{
  "attn_scale": 0.125,
  "init_std_down": 0.00316,
  "schedule": "wsd",
  "batch_tokens": 262144
}
Each number is 50 + 12 x the weight over its row's rms, rounded and kept within 0 to 99. Layers, rows and columns count from 0. The size before them is the row's rms in percent of the matrix's.

# layer 12 MLP up, 1536x384, rms 0.128, rows 221-257, columns 192-287
101:42 68 67 61 41 47 48 49 76 55 47 59 36 42 67 69 57 72 63 37 60 62 41 43 51 36 80 42 40 44 60 49 58 44 58 41 60 38 33 39 41 65 46 51 45 43 45 65 70 41 47 47 37 44 40 87 32 57 49 59 49 40 51 56 54 69 52 44 45 57 39 38 40 69 35 50 44 23 53 52 44 64 41 51 52 65 45 44 63 54 46 31 73 55 66 66
095:47 60 36 39 49 45 34 27 51 50 38 29 70 65 66 32 32 29 55 42 60 25 55 41 43 38 31 41 85 54 63 40 56 66 49 48 72 37 46 77 68 55 52 51 51 50 30 51 43 53 24 55 48 73 56 40 36 56 52 56 41 33 44 42 52 48 38 65 23 55 37 42 71 48 54 46 48 49 53 55 53 52 57 50 52 61 58 35 38 62 45 57 43 39 32 50
105:65 60 35 60 32 30 51 29 45 48 35 58 58 61 23 53 33 46 31 49 62 45 43 56 52 43 57 58 65 61 31 70 45 44 55 52 69 39 53 57 45 50 60 43 71 49 51 41 31 67 54 50 44 50 41 60 47 52 45 45 39 34 45 48 69 38 68 45 32 52 42 55 20 50 53 51 63 80 44 62 48 63 66 33 31 70 58 61 58 64 31 55 64 56 25 45
109:42 52 82 50 54 52 54 42 61 40 54 58 32 66 36 51 57 66 42 73 40 53 71 35 47 62 58 65 65 54 54 45 54 51 37 58 61 48 65 44 58 55 55 38 56 40 47 47 66 59 45 52 57 44 63 53 51 31 30 33 43 37 52 43 43 39 46 45 47 50 39 66 31 47 36 63 48 64 40 37 37 55 49 55 52 46 43 41 38 42 66 38 49 52 53 51
100:57 65 48 47 51 65 61 40 41 45 44 59 47 50 47 45 68 45 49 70 52 52 35 49 38 41 64 41 39 74 54 68 52 36 26 61 64 52 42 22 39 60 40 44 54 63 62 63 74 53 51 59 59 31 56 46 47 46 55 65 39 44 43 15 60 52 52 51 31 51 51 45 56 43 55 43 63 28 49 55 49 40 53 37 69 45 56 40 51 60 63 62 40 68 42 52
097:40 46 66 59 53 48 47 48 39 46 44 29 52 39 56 58 43 42 66 58 50 34 41 65 41 60 33 43 60 46 47 38 60 54 36 19 55 57 64 56 52 52 27 44 46 27 49 57 42 59 69 59 56 50 43 57 52 45 39 48 58 73 60 41 51 53 41 32 48 64 43 48 60 71 44 58 62 50 46 54 67 49 64 68 57 54 80 51 64 49 49 63 26 58 39 55
100:73 55 45 56 52 44 54 37 60 56 58 79 55 73 52 50 79 63 42 35 49 30 39 54 59 75 67 67 71 36 54 51 47 78 22 43 57 49 49 36 26 24 64 66 52 37 44 44 67 68 52 53 44 44 53 39 61 63 50 53 56 34 29 29 59 54 47 58 49 55 64 45 61 37 47 31 47 36 67 57 46 47 57 65 51 60 51 57 57 54 58 32 49 36 43 58
102:49 48 40 60 47 46 47 50 44 55 31 56 56 59 42 48 27 25 21 53 51 39 45 53 53 48 41 58 66 66 12 62 59 38 50 55 68 69 46 64 35 43 50 54 45 61 23 43 41 37 60 27 37 57 44 52 61 42 49 58 56 69 48 57 33 32 55 52 44 31 55 50 54 57 62 41 33 51 63 66 69 48 51 60 64 35 80 59 47 46 71 46 55 68 44 54
099:47 40 58 52 59 38 55 66 66 42 42 56 43 33 62 53 56 63 44 42 53 57 62 23 55 32 49 52 70 26 74 48 50 42 70 55 45 63 51 58 48 55 56 62 41 38 44 39 53 26 47 33 30 54 54 53 66 45 61 44 62 51 47 44 45 48 50 60 43 42 50 46 50 45 31 57 44 53 56 45 64 56 40 57 66 46 68 34 63 48 44 60 60 67 68 43
095:51 65 46 55 40 51 57 48 53 31 29 45 59 50 56 68 71 55 33 53 55 42 25 58 49 41 44 37 41 35 44 43 44 34 51 25 47 61 37 43 55 57 53 68 42 34 44 47 64 74 14 40 41 59 41 50 50 46 46 41 41 51 43 57 41 44 25 39 57 35 41 54 54 20 18 48 71 56 38 46 51 53 38 63 48 53 40 40 57 77 58 51 60 67 31 66
106:40 58 50 69 54 51 55 50 53 36 54 64 43 61 31 57 67 48 66 53 55 41 39 57 76 37 56 35 52 39 48 69 57 55 47 39 64 31 56 60 44 43 22 56 62 47 49 75 46 61 54 49 43 57 79 63 55 64 55 46 30 57 57 38 42 48 66 49 52 52 33 37 29 49 52 44 71 62 49 49 34 70 28 49 45 59 38 50 46 39 55 58 54 75 26 29
101:24 67 57 59 50 50 66 60 54 50 43 58 60 52 44 43 72 32 46 38 17 48 75 24 76 68 62 48 43 56 57 41 62 60 53 42 71 71 63 57 18 56 33 60 76 52 60 32 57 45 66 41 50 41 54 19 60 37 51 53 33 49 45 52 41 52 73 46 61 20 55 64 37 29 35 45 49 31 41 80 53 51 58 45 59 56 59 67 62 33 57 51 60 43 40 47
102:53 49 35 64 47 42 60 49 26 79 39 56 44 59 36 46 53 56 62 45 42 34 50 56 52 36 71 49 47 58 58 30 57 46 48 27 43 51 58 61 68 59 40 64 29 62 39 20 48 49 55 42 36 65 54 47 52 44 59 41 89 50 53 53 68 52 48 54 66 26 37 39 53 38 69 65 59 61 46 47 46 31 54 54 43 58 61 61 43 55 52 28 44 32 63 53
104:30 44 27 60 38 72 40 75 48 40 78 70 46 45 61 40 61 52 69 36 61 69 36 56 35 77 33 44 29 45 30 59 59 59 46 44 55 64 48 62 45 72 32 48 57 69 62 41 46 49 47 54 46 44 54 59 67 64 57 40 40 56 50 63 52 51 74 63 42 31 66 62 58 49 50 40 58 39 69 39 55 69 53 30 63 54 41 63 48 43 46 46 51 71 57 58
098:68 62 55 62 44 46 53 65 49 69 64 52 39 63 46 55 59 47 51 40 64 60 44 58 58 44 54 50 64 48 43 44 36 66 48 65 40 52 63 46 65 51 43 63 57 50 39 54 48 67 63 68 38 50 59 57 51 51 59 59 50 71 46 39 59 50 45 58 67 36 41 37 35 36 34 36 56 49 68 44 56 46 38 35 56 39 57 37 51 47 50 43 53 49 56 42
094:50 77 64 52 53 43 46 55 62 41 37 55 50 54 75 65 57 60 52 62 47 35 66 49 53 70 51 26 40 64 57 29 43 47 47 63 41 42 64 43 69 51 67 38 40 32 51 45 58 72 45 49 53 73 38 61 42 38 59 55 48 73 52 61 43 60 51 64 69 54 54 57 53 21 55 58 68 54 59 49 68 57 30 58 65 64 44 52 43 59 50 45 70 50 37 38
101:49 53 42 44 51 38 39 63 47 58 60 43 65 48 48 47 50 53 43 71 48 61 64 53 42 53 55 50 30 57 57 55 55 61 19 55 46 42 60 32 33 39 48 70 46 64 44 45 56 50 35 28 55 43 54 65 58 48 38 65 53 44 65 53 54 50 25 35 29 31 60 51 27 26 43 62 24 78 48 30 41 41 28 54 47 43 50 51 77 71 49 61 50 46 63 53
103:62 36 31 34 50 57 27 61 39 37 79 53 52 47 59 51 59 39 48 35 70 69 42 44 65 65 16 53 47 50 54 78 72 37 30 33 48 60 46 22 39 53 42 51 35 59 22 38 45 55 40 51 50 48 48 59 55 48 39 50 43 56 50 51 57 36 48 52 41 50 28 34 49 41 53 48 61 60 64 55 56 52 67 50 62 46 44 44 63 51 58 60 23 52 57 45
094:44 54 28 39 32 46 52 75 62 51 48 36 69 53 60 51 70 40 65 36 37 47 54 52 37 28 44 50 48 47 50 57 37 52 39 53 43 47 69 33 62 39 37 37 45 58 50 58 50 55 39 51 62 39 70 41 40 61 54 57 65 40 65 41 53 54 31 49 48 74 69 59 36 55 53 55 40 74 47 34 69 47 54 58 54 73 41 60 40 42 66 39 60 13 37 48
096:51 55 60 57 70 61 47 39 30 45 40 58 57 55 41 48 57 38 43 77 35 50 59 56 51 48 41 65 58 14 44 60 52 42 60 53 32 63 65 64 46 46 71 53 59 43 58 56 46 61 30 41 58 80 77 54 59 42 71 47 55 53 58 52 58 66 70 36 51 30 59 47 68 48 29 42 53 40 41 33 56 55 64 58 34 45 39 62 31 51 65 60 48 55 62 50
093:33 55 45 67 34 39 53 65 44 56 59 37 79 41 54 44 61 74 53 71 38 53 51 53 70 80 56 47 26 48 37 60 56 69 67 59 35 49 39 40 50 66 69 64 25 46 49 46 28 57 29 53 59 29 51 57 41 22 45 64 67 49 58 43 23 55 51 45 55 42 57 50 64 62 46 41 48 50 74 70 42 31 60 39 73 53 67 34 65 61 48 45 41 64 68 57
102:72 34 40 22 58 63 57 57 70 45 50 62 58 45 57 43 47 50 57 41 52 80 28 43 56 55 35 33 66 31 52 68 55 56 41 44 63 38 64 61 52 53 38 41 56 44 58 42 50 43 68 33 58 68 36 29 79 47 69 66 39 37 59 38 70 54 77 56 21 44 59 61 46 41 57 53 41 47 56 44 54 60 58 37 43 59 56 54 43 38 31 65 61 66 47 40
101:56 68 46 44 41 57 45 52 51 60 55 48 31 58 26 70 30 51 63 59 58 47 45 52 53 56 56 77 57 61 54 40 44 34 42 58 56 47 52 56 40 54 59 47 47 56 70 45 45 44 69 56 50 60 49 51 31 35 57 43 36 58 63 51 63 53 73 57 49 44 47 38 57 58 46 40 39 64 56 65 40 21 51 45 64 55 52 57 49 47 42 62 46 77 77 56
088:69 63 60 57 51 40 34 49 57 56 54 46 52 63 54 56 47 48 77 61 43 46 58 57 52 46 43 52 74 53 56 23 46 56 44 38 53 47 34 41 66 45 61 36 52 57 32 57 60 40 50 43 32 56 68 70 41 55 41 26 39 58 51 59 64 56 31 28 53 54 55 68 67 63 62 77 67 71 60 55 30 64 59 57 46 35 50 28 57 28 40 58 32 43 58 45
099:61 42 27 51 55 58 74 61 36 60 53 58 44 60 54 50 60 37 42 44 28 48 63 28 52 21 59 53 69 64 53 44 44 48 43 38 58 54 59 71 48 53 39 33 46 64 56 64 56 43 53 44 46 55 60 60 45 58 50 48 47 44 44 50 60 49 79 62 46 43 63 52 37 44 43 50 50 42 68 43 58 31 44 70 34 24 52 44 67 42 55 52 38 62 54 54
100:64 58 40 32 48 63 44 49 39 68 54 45 47 33 55 54 59 56 46 64 46 68 38 47 44 37 55 50 37 64 35 33 55 34 44 42 57 51 55 57 59 52 27 74 44 50 53 27 49 65 55 48 66 71 50 54 47 35 57 67 59 58 45 71 35 43 35 33 59 76 52 50 53 72 58 66 42 61 50 26 52 40 39 75 33 47 54 52 38 44 49 54 33 67 65 29
103:46 68 74 37 50 41 32 38 59 38 50 48 73 50 48 65 44 33 41 42 54 57 45 12 39 56 45 19 53 47 23 36 25 52 56 27 33 52 46 70 62 50 58 51 56 63 64 70 57 73 50 51 40 48 64 85 70 47 48 53 54 65 48 60 34 27 38 88 50 62 43 43 44 57 54 55 43 64 51 42 55 51 54 45 64 54 60 49 56 46 48 46 54 53 49 67
096:48 38 48 64 60 51 54 79 30 43 39 19 43 43 49 46 46 27 39 53 50 61 45 37 58 34 65 32 43 46 43 59 37 88 54 50 43 60 52 35 66 38 48 49 20 61 32 49 55 31 56 59 43 19 59 40 47 45 57 48 44 51 42 50 53 49 38 59 47 51 59 54 30 35 72 46 49 66 42 57 58 58 51 49 48 58 42 69 49 58 45 44 64 59 48 53
114:45 48 60 44 56 66 55 31 40 59 58 40 49 84 73 75 62 42 64 67 49 49 29 49 42 62 35 36 39 41 58 41 70 20 24 61 43 66 53 25 48 61 60 53 67 62 60 52 49 50 35 38 43 53 40 41 39 54 41 60 66 55 28 58 46 44 50 49 48 34 43 29 62 55 65 59 62 28 43 44 53 48 40 48 27 58 58 58 74 37 55 49 55 55 37 54
094:53 74 43 64 35 51 34 63 48 60 58 73 60 40 31 44 46 49 55 53 54 40 81 25 40 37 45 52 51 51 28 50 63 42 47 23 44 55 56 35 38 51 51 36 52 44 32 59 48 66 46 48 55 78 55 42 44 50 47 56 28 61 63 71 71 37 61 38 38 45 60 53 59 55 26 45 48 48 62 59 55 58 45 55 47 51 33 57 28 45 62 35 51 38 38 40
099:63 53 54 50 51 33 36 43 56 45 33 55 54 44 45 55 56 63 33 40 53 41 42 26 64 44 50 44 15 52 54 31 49 46 33 29 49 64 49 53 51 59 34 62 58 63 31 31 64 63 53 41 40 40 62 51 47 22 41 78 77 48 40 60 39 53 34 61 50 53 33 60 38 26 90 65 68 56 53 45 39 58 45 62 42 39 27 50 56 44 54 50 24 45 37 59
098:40 37 63 43 62 38 51 51 25 46 39 56 47 46 60 52 54 36 56 47 45 42 64 62 52 49 36 24 31 59 44 36 36 51 56 38 43 64 57 65 45 66 47 34 31 51 52 68 36 46 40 53 50 59 42 74 59 43 60 46 33 40 53 46 46 51 34 50 40 60 56 63 52 48 35 76 55 46 56 55 33 44 71 62 65 36 48 71 66 27 46 54 31 48 55 83
100:41 63 50 50 46 60 72 51 36 29 48 45 39 40 65 60 51 45 73 38 32 46 49 60 54 48 32 30 49 62 39 29 55 45 54 66 45 49 67 47 43 29 42 61 46 26 46 50 51 50 58 60 66 48 39 48 56 54 45 59 24 52 63 51 43 38 68 66 50 38 59 44 63 68 38 65 38 41 44 57 53 64 52 51 33 47 63 27 71 62 41 37 51 50 51 39
095:39 49 44 55 49 66 50 42 55 49 56 62 76 48 40 42 61 60 17 56 42 48 59 42 27 57 26 43 40 33 53 60 53 48 49 43 63 44 38 13 61 35 64 62 58 52 37 28 68 30 84 38 53 53 45 50 73 47 75 40 47 40 62 49 43 41 66 52 45 70 58 42 59 56 66 37 41 55 68 41 39 40 64 50 31 30 35 60 58 49 42 44 49 48 40 46
100:28 54 36 64 60 59 51 73 48 41 57 64 42 58 53 50 65 62 34 59 43 66 60 35 56 53 47 26 44 43 54 51 49 47 72 51 40 73 38 53 50 54 82 50 52 40 39 42 54 49 59 63 56 67 46 56 56 58 48 37 73 46 49 45 55 60 38 53 71 54 47 55 50 75 37 46 52 42 37 52 34 73 43 55 49 54 47 33 50 49 53 28 36 54 55 29
098:38 44 49 55 60 49 46 79 68 58 63 38 32 42 34 51 42 50 76 71 57 45 62 56 52 53 27 53 87 44 42 52 48 41 47 52 52 63 59 50 42 63 35 58 26 44 35 42 42 64 40 52 61 47 64 65 63 52 49 47 34 46 45 34 59 57 55 41 72 49 59 52 65 66 51 44 32 50 36 59 49 63 47 38 50 46 72 76 41 43 50 29 56 52 45 42
097:44 54 60 66 63 52 46 37 42 63 66 47 42 49 44 52 58 27 46 45 48 70 41 39 39 40 36 75 56 52 50 49 52 64 55 57 43 71 25 44 39 62 60 52 47 68 27 56 50 66 39 49 47 34 69 56 47 44 49 62 53 58 77 33 30 56 46 43 63 42 46 37 59 55 66 53 68 40 61 30 45 37 33 50 48 36 50 56 47 51 54 52 46 60 61 64
# layer 12 MLP down (transposed), 1536x384, rms 0.109, rows 221-256, columns 192-287
105:63 36 26 33 47 60 55 65 27 43 37 53 44 50 55 45 52 45 49 54 71 52 55 74 34 48 51 62 62 56 38 49 55 48 58 41 33 27 62 38 34 39 51 69 43 60 36 40 58 67 49 58 40 53 33 48 61 27 55 63 38 32 26 53 35 58 45 47 39 56 71 40 18 63 43 53 47 57 41 46 50 72 53 43 63 39 48 49 50 51 42 51 59 62 61 56
100:48 26 27 47 42 41 41 52 60 51 28 44 65 36 41 58 29 67 54 70 58 38 51 64 48 52 45 71 44 38 48 43 64 59 38 41 58 32 50 40 72 44 52 61 63 48 42 43 48 51 44 40 79 29 40 55 43 40 62 61 43 63 64 74 59 20 43 51 42 72 55 62 45 41 49 61 64 56 38 38 60 37 36 51 60 52 34 42 60 47 50 67 40 37 34 55
105:48 50 36 61 41 58 57 51 52 70 46 57 52 42 64 47 32 58 59 46 57 53 42 53 70 58 64 52 50 65 26 52 62 42 63 66 69 52 34 45 41 55 32 55 49 66 34 70 50 61 34 53 45 48 61 57 25 66 36 49 29 54 51 51 50 53 52 68 65 66 40 33 43 31 66 50 67 42 32 41 59 56 58 60 38 57 45 56 61 53 59 71 54 43 50 55
108:50 72 39 33 49 37 52 57 52 59 33 47 48 39 43 60 45 65 41 64 39 54 52 41 45 42 53 72 57 45 65 45 43 19 52 58 33 30 43 56 52 33 42 28 58 44 43 62 57 33 56 21 57 25 21 74 29 47 44 52 58 38 48 46 58 34 67 57 56 48 74 59 54 41 44 60 57 52 44 41 62 59 44 62 53 41 54 52 63 62 22 37 52 55 49 57
097:41 42 46 71 40 66 43 50 55 53 71 55 52 59 51 38 41 35 64 58 55 58 34 35 56 44 50 59 43 56 44 59 77 51 49 32 50 62 52 54 51 34 47 71 46 52 55 61 38 48 65 46 37 53 51 47 50 60 43 36 68 59 70 48 41 22 58 55 49 57 42 42 47 49 29 47 53 45 26 50 47 47 28 42 59 46 37 43 52 52 31 53 39 48 25 37
102:38 54 55 58 39 60 40 52 51 44 43 45 41 44 35 67 64 51 43 63 54 49 41 41 40 58 46 54 36 50 52 38 58 33 48 45 42 34 59 59 42 25 60 48 41 54 40 67 53 34 36 37 45 45 51 58 41 71 69 53 30 75 46 43 47 47 66 50 41 39 36 38 13 57 28 50 36 48 74 43 55 40 45 52 46 65 46 28 56 78 62 73 49 72 50 60
100:49 42 45 45 49 47 48 53 43 52 21 45 48 28 57 50 61 54 55 42 37 56 61 54 25 66 59 61 48 52 39 46 45 62 47 42 34 47 58 58 52 61 36 67 35 64 36 41 36 28 41 37 43 63 34 45 60 50 47 66 49 43 60 52 62 13 56 50 44 56 56 52 75 48 43 59 45 64 54 66 57 58 53 42 38 41 62 74 71 55 59 55 67 32 56 59
102:68 40 53 47 46 53 50 61 75 40 29 54 63 70 59 42 50 61 26 41 40 48 32 58 55 53 68 72 54 59 62 62 62 35 48 44 57 46 57 57 75 38 51 56 63 51 64 46 49 44 43 43 53 75 24 54 67 54 25 55 64 58 30 46 51 58 47 68 43 69 48 53 46 43 43 46 49 57 54 61 49 46 50 42 29 53 48 58 60 55 40 62 47 54 48 40
100:39 58 49 55 54 54 62 56 49 36 54 62 44 62 30 70 45 41 44 42 51 32 54 60 47 49 55 35 54 58 48 49 33 43 50 43 52 23 48 55 70 44 52 38 47 45 26 70 54 51 27 49 65 46 34 39 28 62 38 44 48 57 42 57 36 49 47 56 54 67 67 37 57 54 25 39 70 44 56 40 53 46 49 42 44 77 69 65 65 42 61 50 26 70 37 46
102:53 57 35 39 38 26 56 32 58 38 27 57 42 57 56 36 48 47 38 62 67 48 46 56 61 25 28 48 52 31 19 36 62 37 48 55 64 31 38 57 46 53 43 74 34 31 62 50 45 61 43 72 47 59 45 67 43 40 60 34 47 49 49 39 62 47 27 65 83 39 48 46 32 43 48 40 34 64 67 37 72 87 47 48 70 51 44 30 46 40 38 28 50 41 47 37
105:45 60 49 43 46 53 40 52 41 53 37 67 44 50 69 46 52 55 49 41 37 44 51 56 55 65 59 62 64 63 59 42 54 44 41 61 78 39 33 43 69 41 64 55 38 44 58 76 43 49 54 58 68 62 47 62 35 49 65 80 55 49 41 69 65 57 62 49 66 45 33 28 73 65 41 54 45 49 49 43 47 39 62 52 38 41 44 72 58 54 50 55 59 56 67 44
102:45 63 42 31 26 58 47 27 61 61 45 50 39 47 60 60 43 38 52 50 51 57 64 67 54 63 48 63 53 60 40 39 38 45 52 62 63 29 49 30 29 31 65 56 30 35 44 51 33 41 40 41 52 45 47 44 69 50 54 64 45 56 38 59 58 55 45 30 35 40 59 32 50 33 64 47 51 39 65 31 33 41 52 58 45 58 33 68 48 48 25 52 55 50 57 52
099:42 60 49 66 45 54 50 42 52 36 30 49 36 41 37 56 51 39 54 26 49 47 61 35 37 57 56 69 50 68 40 45 44 51 38 45 66 56 48 59 17 55 42 65 71 63 77 38 49 56 45 49 70 54 40 52 54 65 76 44 81 48 62 59 49 34 63 63 56 40 56 31 68 23 38 47 60 62 49 60 34 49 38 39 68 52 63 47 46 58 49 56 52 46 37 41
100:43 73 40 64 39 49 66 39 54 44 37 61 46 52 68 50 60 41 47 37 47 37 43 42 58 32 60 68 51 56 37 21 78 29 40 68 58 59 42 47 48 44 77 57 43 61 51 36 38 60 43 64 51 56 41 31 41 53 55 55 53 22 51 40 39 86 55 50 56 55 43 56 45 46 45 93 31 33 54 53 72 51 51 39 42 55 52 51 51 57 62 43 56 60 61 57
094:54 19 73 36 49 66 38 56 60 59 35 40 52 33 58 44 58 56 47 71 55 42 67 55 51 45 46 53 37 49 42 47 51 64 56 60 38 37 54 40 37 42 39 64 73 45 66 51 47 49 41 48 55 69 41 41 48 45 54 25 70 32 52 55 57 61 64 28 49 65 32 74 50 21 77 65 30 52 54 67 65 50 30 63 61 47 62 58 47 24 69 52 43 52 49 49
099:48 66 48 51 54 58 48 60 40 50 67 37 62 42 46 33 47 50 55 62 57 58 44 63 41 67 49 42 64 43 69 53 62 29 44 49 62 64 57 82 73 37 50 53 49 56 51 69 55 55 68 46 43 57 49 41 69 36 40 55 28 69 53 39 63 45 49 56 72 55 46 49 47 47 58 27 64 49 51 41 48 82 59 52 40 59 32 43 61 73 58 45 42 63 53 49
104:34 28 53 45 48 45 63 45 34 34 26 50 49 71 47 64 42 67 37 64 51 38 41 49 47 50 40 32 38 46 62 57 40 61 38 56 51 32 35 58 61 33 42 60 52 46 61 57 59 39 45 34 55 75 55 53 51 45 61 60 66 42 71 69 66 47 43 55 39 63 45 64 58 38 51 67 53 30 45 36 40 51 38 61 57 44 64 58 30 69 41 28 44 67 38 44
104:26 44 57 55 63 38 53 71 62 32 79 50 53 59 44 55 39 58 62 53 69 53 51 45 58 53 59 36 66 69 46 51 67 51 77 56 52 76 38 75 56 74 69 44 54 47 62 63 46 64 61 43 66 44 42 60 68 48 61 49 58 29 58 69 20 49 49 62 46 57 55 47 53 43 49 45 54 30 39 54 58 47 53 36 57 56 57 63 56 74 69 53 57 37 25 40
098:51 55 35 31 54 41 42 59 54 76 34 62 56 57 51 71 38 39 61 42 60 37 36 49 71 68 54 54 45 23 58 82 45 36 63 29 34 44 42 51 23 64 28 64 60 60 62 57 57 35 65 45 32 62 43 25 63 49 51 46 49 51 41 41 47 45 57 52 55 61 34 29 42 68 41 46 78 41 42 64 59 57 41 46 45 58 39 60 65 33 48 50 42 54 52 49
101:58 45 51 32 51 62 39 44 50 51 41 40 40 51 41 64 45 55 43 51 52 72 57 46 30 47 54 49 40 40 37 35 69 61 52 36 44 32 59 48 36 36 66 44 52 58 63 52 55 55 36 47 60 44 44 47 51 77 51 51 46 64 40 41 63 27 70 54 37 54 27 43 40 54 49 70 64 35 41 51 46 60 55 64 53 61 60 78 43 66 47 44 75 39 40 40
095:47 25 47 54 38 50 32 44 36 51 27 63 24 39 62 34 48 59 54 66 36 49 64 42 53 63 55 53 61 46 41 52 58 55 67 72 36 50 42 46 49 36 44 42 59 64 57 58 61 68 52 39 60 66 63 53 38 45 49 53 50 48 35 61 59 78 28 51 34 47 57 74 44 54 39 38 67 51 32 43 46 42 39 59 26 45 43 57 48 59 42 62 27 50 38 35
098:59 34 63 39 41 34 68 34 62 41 39 64 68 51 55 16 75 41 47 36 52 86 61 51 46 67 56 45 48 34 37 58 57 17 56 52 54 49 68 66 49 55 53 55 38 55 43 51 52 38 46 62 55 51 62 44 62 40 68 43 27 63 30 58 36 63 63 47 33 48 58 50 52 60 56 62 73 56 64 68 55 54 37 29 39 72 40 32 27 60 40 53 47 53 54 46
102:41 64 51 45 60 55 50 45 63 55 27 36 56 52 32 59 53 53 66 52 51 63 77 65 39 53 70 43 59 31 69 54 33 65 35 38 53 54 50 54 36 55 46 58 51 48 46 63 45 57 48 22 39 42 42 59 70 59 66 31 70 44 39 49 47 64 21 38 64 61 48 33 62 34 38 70 64 41 34 49 58 49 72 63 39 56 45 49 64 43 36 71 56 35 57 48
093:31 60 42 62 41 55 63 48 23 40 47 69 53 40 40 36 46 40 46 28 64 40 43 51 62 42 30 53 50 31 47 54 39 56 52 38 42 46 59 78 52 61 47 25 61 55 47 47 39 57 40 41 60 62 59 48 59 23 47 60 38 45 53 38 31 29 41 58 39 32 34 42 43 49 34 41 46 30 42 25 60 47 54 35 53 42 55 61 59 65 39 30 44 50 56 51
102:42 76 56 35 33 43 43 44 45 42 40 55 45 47 48 38 56 05 59 48 66 43 74 43 48 48 29 38 44 67 52 34 62 63 51 47 41 42 49 69 74 55 42 42 44 34 49 33 46 55 68 49 57 60 35 47 30 52 61 58 58 58 56 47 62 67 46 53 45 40 45 59 36 57 59 59 48 39 49 56 27 39 44 46 52 59 44 61 57 50 51 58 55 66 48 47
099:55 45 44 54 68 54 38 53 52 57 51 42 54 57 59 46 37 57 59 53 57 66 60 34 51 32 50 35 46 55 64 45 36 70 47 47 63 36 49 36 40 61 42 41 57 44 51 68 66 26 50 33 41 49 43 38 40 50 34 42 52 45 57 51 63 51 43 45 37 43 35 46 45 76 50 52 50 70 54 56 49 51 42 33 38 71 55 52 63 45 63 71 57 49 56 65
103:53 49 47 68 49 48 40 35 44 30 40 63 33 47 49 49 78 63 59 23 46 50 31 53 37 48 76 54 39 64 53 52 60 60 43 61 45 56 37 45 59 26 46 61 50 47 58 66 77 67 66 49 63 58 52 34 43 42 40 48 46 33 49 45 37 47 46 56 53 57 48 49 52 39 51 47 59 28 66 53 52 66 76 33 20 49 34 68 32 49 50 61 55 61 62 56
094:50 40 48 30 40 52 41 63 57 60 54 57 57 46 54 62 35 41 48 68 49 56 35 57 36 54 66 39 45 46 66 61 47 56 56 40 54 42 49 51 55 48 32 78 47 50 40 59 57 64 56 51 46 40 45 45 41 42 43 66 48 42 29 66 61 65 59 33 38 76 42 69 56 46 67 52 65 38 31 63 37 41 50 56 65 76 50 36 63 35 40 57 64 20 53 51
107:54 55 54 43 54 79 55 34 52 66 45 50 38 72 53 38 58 78 59 48 64 50 49 52 71 50 49 34 54 60 52 52 54 60 60 55 54 60 40 71 26 42 60 67 56 45 25 57 48 52 50 68 51 51 41 28 50 74 50 35 56 51 42 55 43 40 66 41 53 48 55 43 62 51 36 47 67 48 31 40 61 48 54 15 44 51 74 59 78 43 54 34 42 37 56 35
099:50 38 57 72 46 40 47 52 69 45 62 30 49 48 60 61 44 35 47 57 45 41 65 59 40 48 37 45 43 65 57 60 33 54 32 50 36 69 75 46 55 48 46 41 48 47 27 50 43 48 27 53 47 66 46 55 52 53 52 60 53 40 59 26 72 47 42 52 35 74 36 30 44 36 35 73 26 39 46 34 53 52 35 54 54 45 42 51 61 49 41 37 82 68 50 51
104:41 53 61 64 35 49 51 16 58 61 51 58 33 31 52 64 40 41 42 62 33 62 63 36 65 57 43 29 60 58 37 58 47 52 55 59 58 27 57 62 47 64 74 24 60 55 48 24 49 53 49 41 51 40 47 78 41 59 58 52 50 55 49 47 49 66 43 48 63 47 43 55 53 58 53 60 70 39 41 61 58 47 58 54 72 52 49 39 61 56 46 62 50 34 48 47
103:37 46 52 52 38 38 38 62 61 37 40 36 48 42 52 40 69 43 44 59 63 57 68 60 39 49 79 68 61 57 69 41 43 51 72 43 60 49 43 61 38 44 42 78 54 21 71 51 48 36 48 55 52 40 75 61 49 45 51 31 40 60 34 60 34 58 57 33 61 72 43 29 69 52 68 30 44 46 30 49 35 33 35 40 59 42 57 51 60 44 53 46 62 54 58 55
097:50 28 51 51 30 49 39 60 48 72 55 81 39 47 70 45 41 51 37 32 60 45 30 52 60 31 57 56 52 20 49 57 32 36 39 59 46 69 62 43 61 43 40 50 48 36 32 39 54 54 46 49 45 61 41 31 57 51 68 47 63 49 34 54 40 61 51 39 46 46 41 51 51 37 43 48 69 51 54 33 42 46 34 62 62 64 44 60 57 47 79 37 41 41 45 56
100:44 58 50 39 59 51 51 69 40 58 41 52 35 52 50 19 35 52 53 39 60 59 49 47 60 72 60 53 38 47 44 52 46 42 61 49 51 60 52 48 66 42 41 70 60 60 48 44 58 60 34 46 60 61 56 41 28 61 66 47 46 30 39 40 34 56 65 65 56 75 35 36 53 53 45 54 48 42 34 69 62 51 71 56 37 34 54 48 44 64 39 56 53 37 34 48
099:42 36 55 52 58 46 49 56 38 49 53 49 37 57 57 55 68 72 31 47 49 58 56 33 27 33 55 50 53 46 22 49 67 36 35 56 46 39 49 53 35 62 36 54 56 53 68 51 49 66 66 59 56 54 15 64 64 51 41 40 59 69 56 41 67 51 55 34 24 53 64 79 60 48 79 64 30 54 33 40 45 50 27 44 46 75 56 56 46 35 61 73 51 33 32 45
095:59 45 46 39 50 53 56 36 65 61 64 42 44 52 62 42 45 62 44 55 40 67 52 52 39 57 46 46 60 52 47 58 57 73 79 41 46 56 55 43 57 47 45 24 50 39 62 60 40 58 47 48 47 40 61 29 48 63 55 61 40 62 54 67 51 53 59 57 22 54 76 66 54 61 56 78 40 66 25 71 54 47 39 56 59 43 48 57 45 71 52 55 63 50 41 45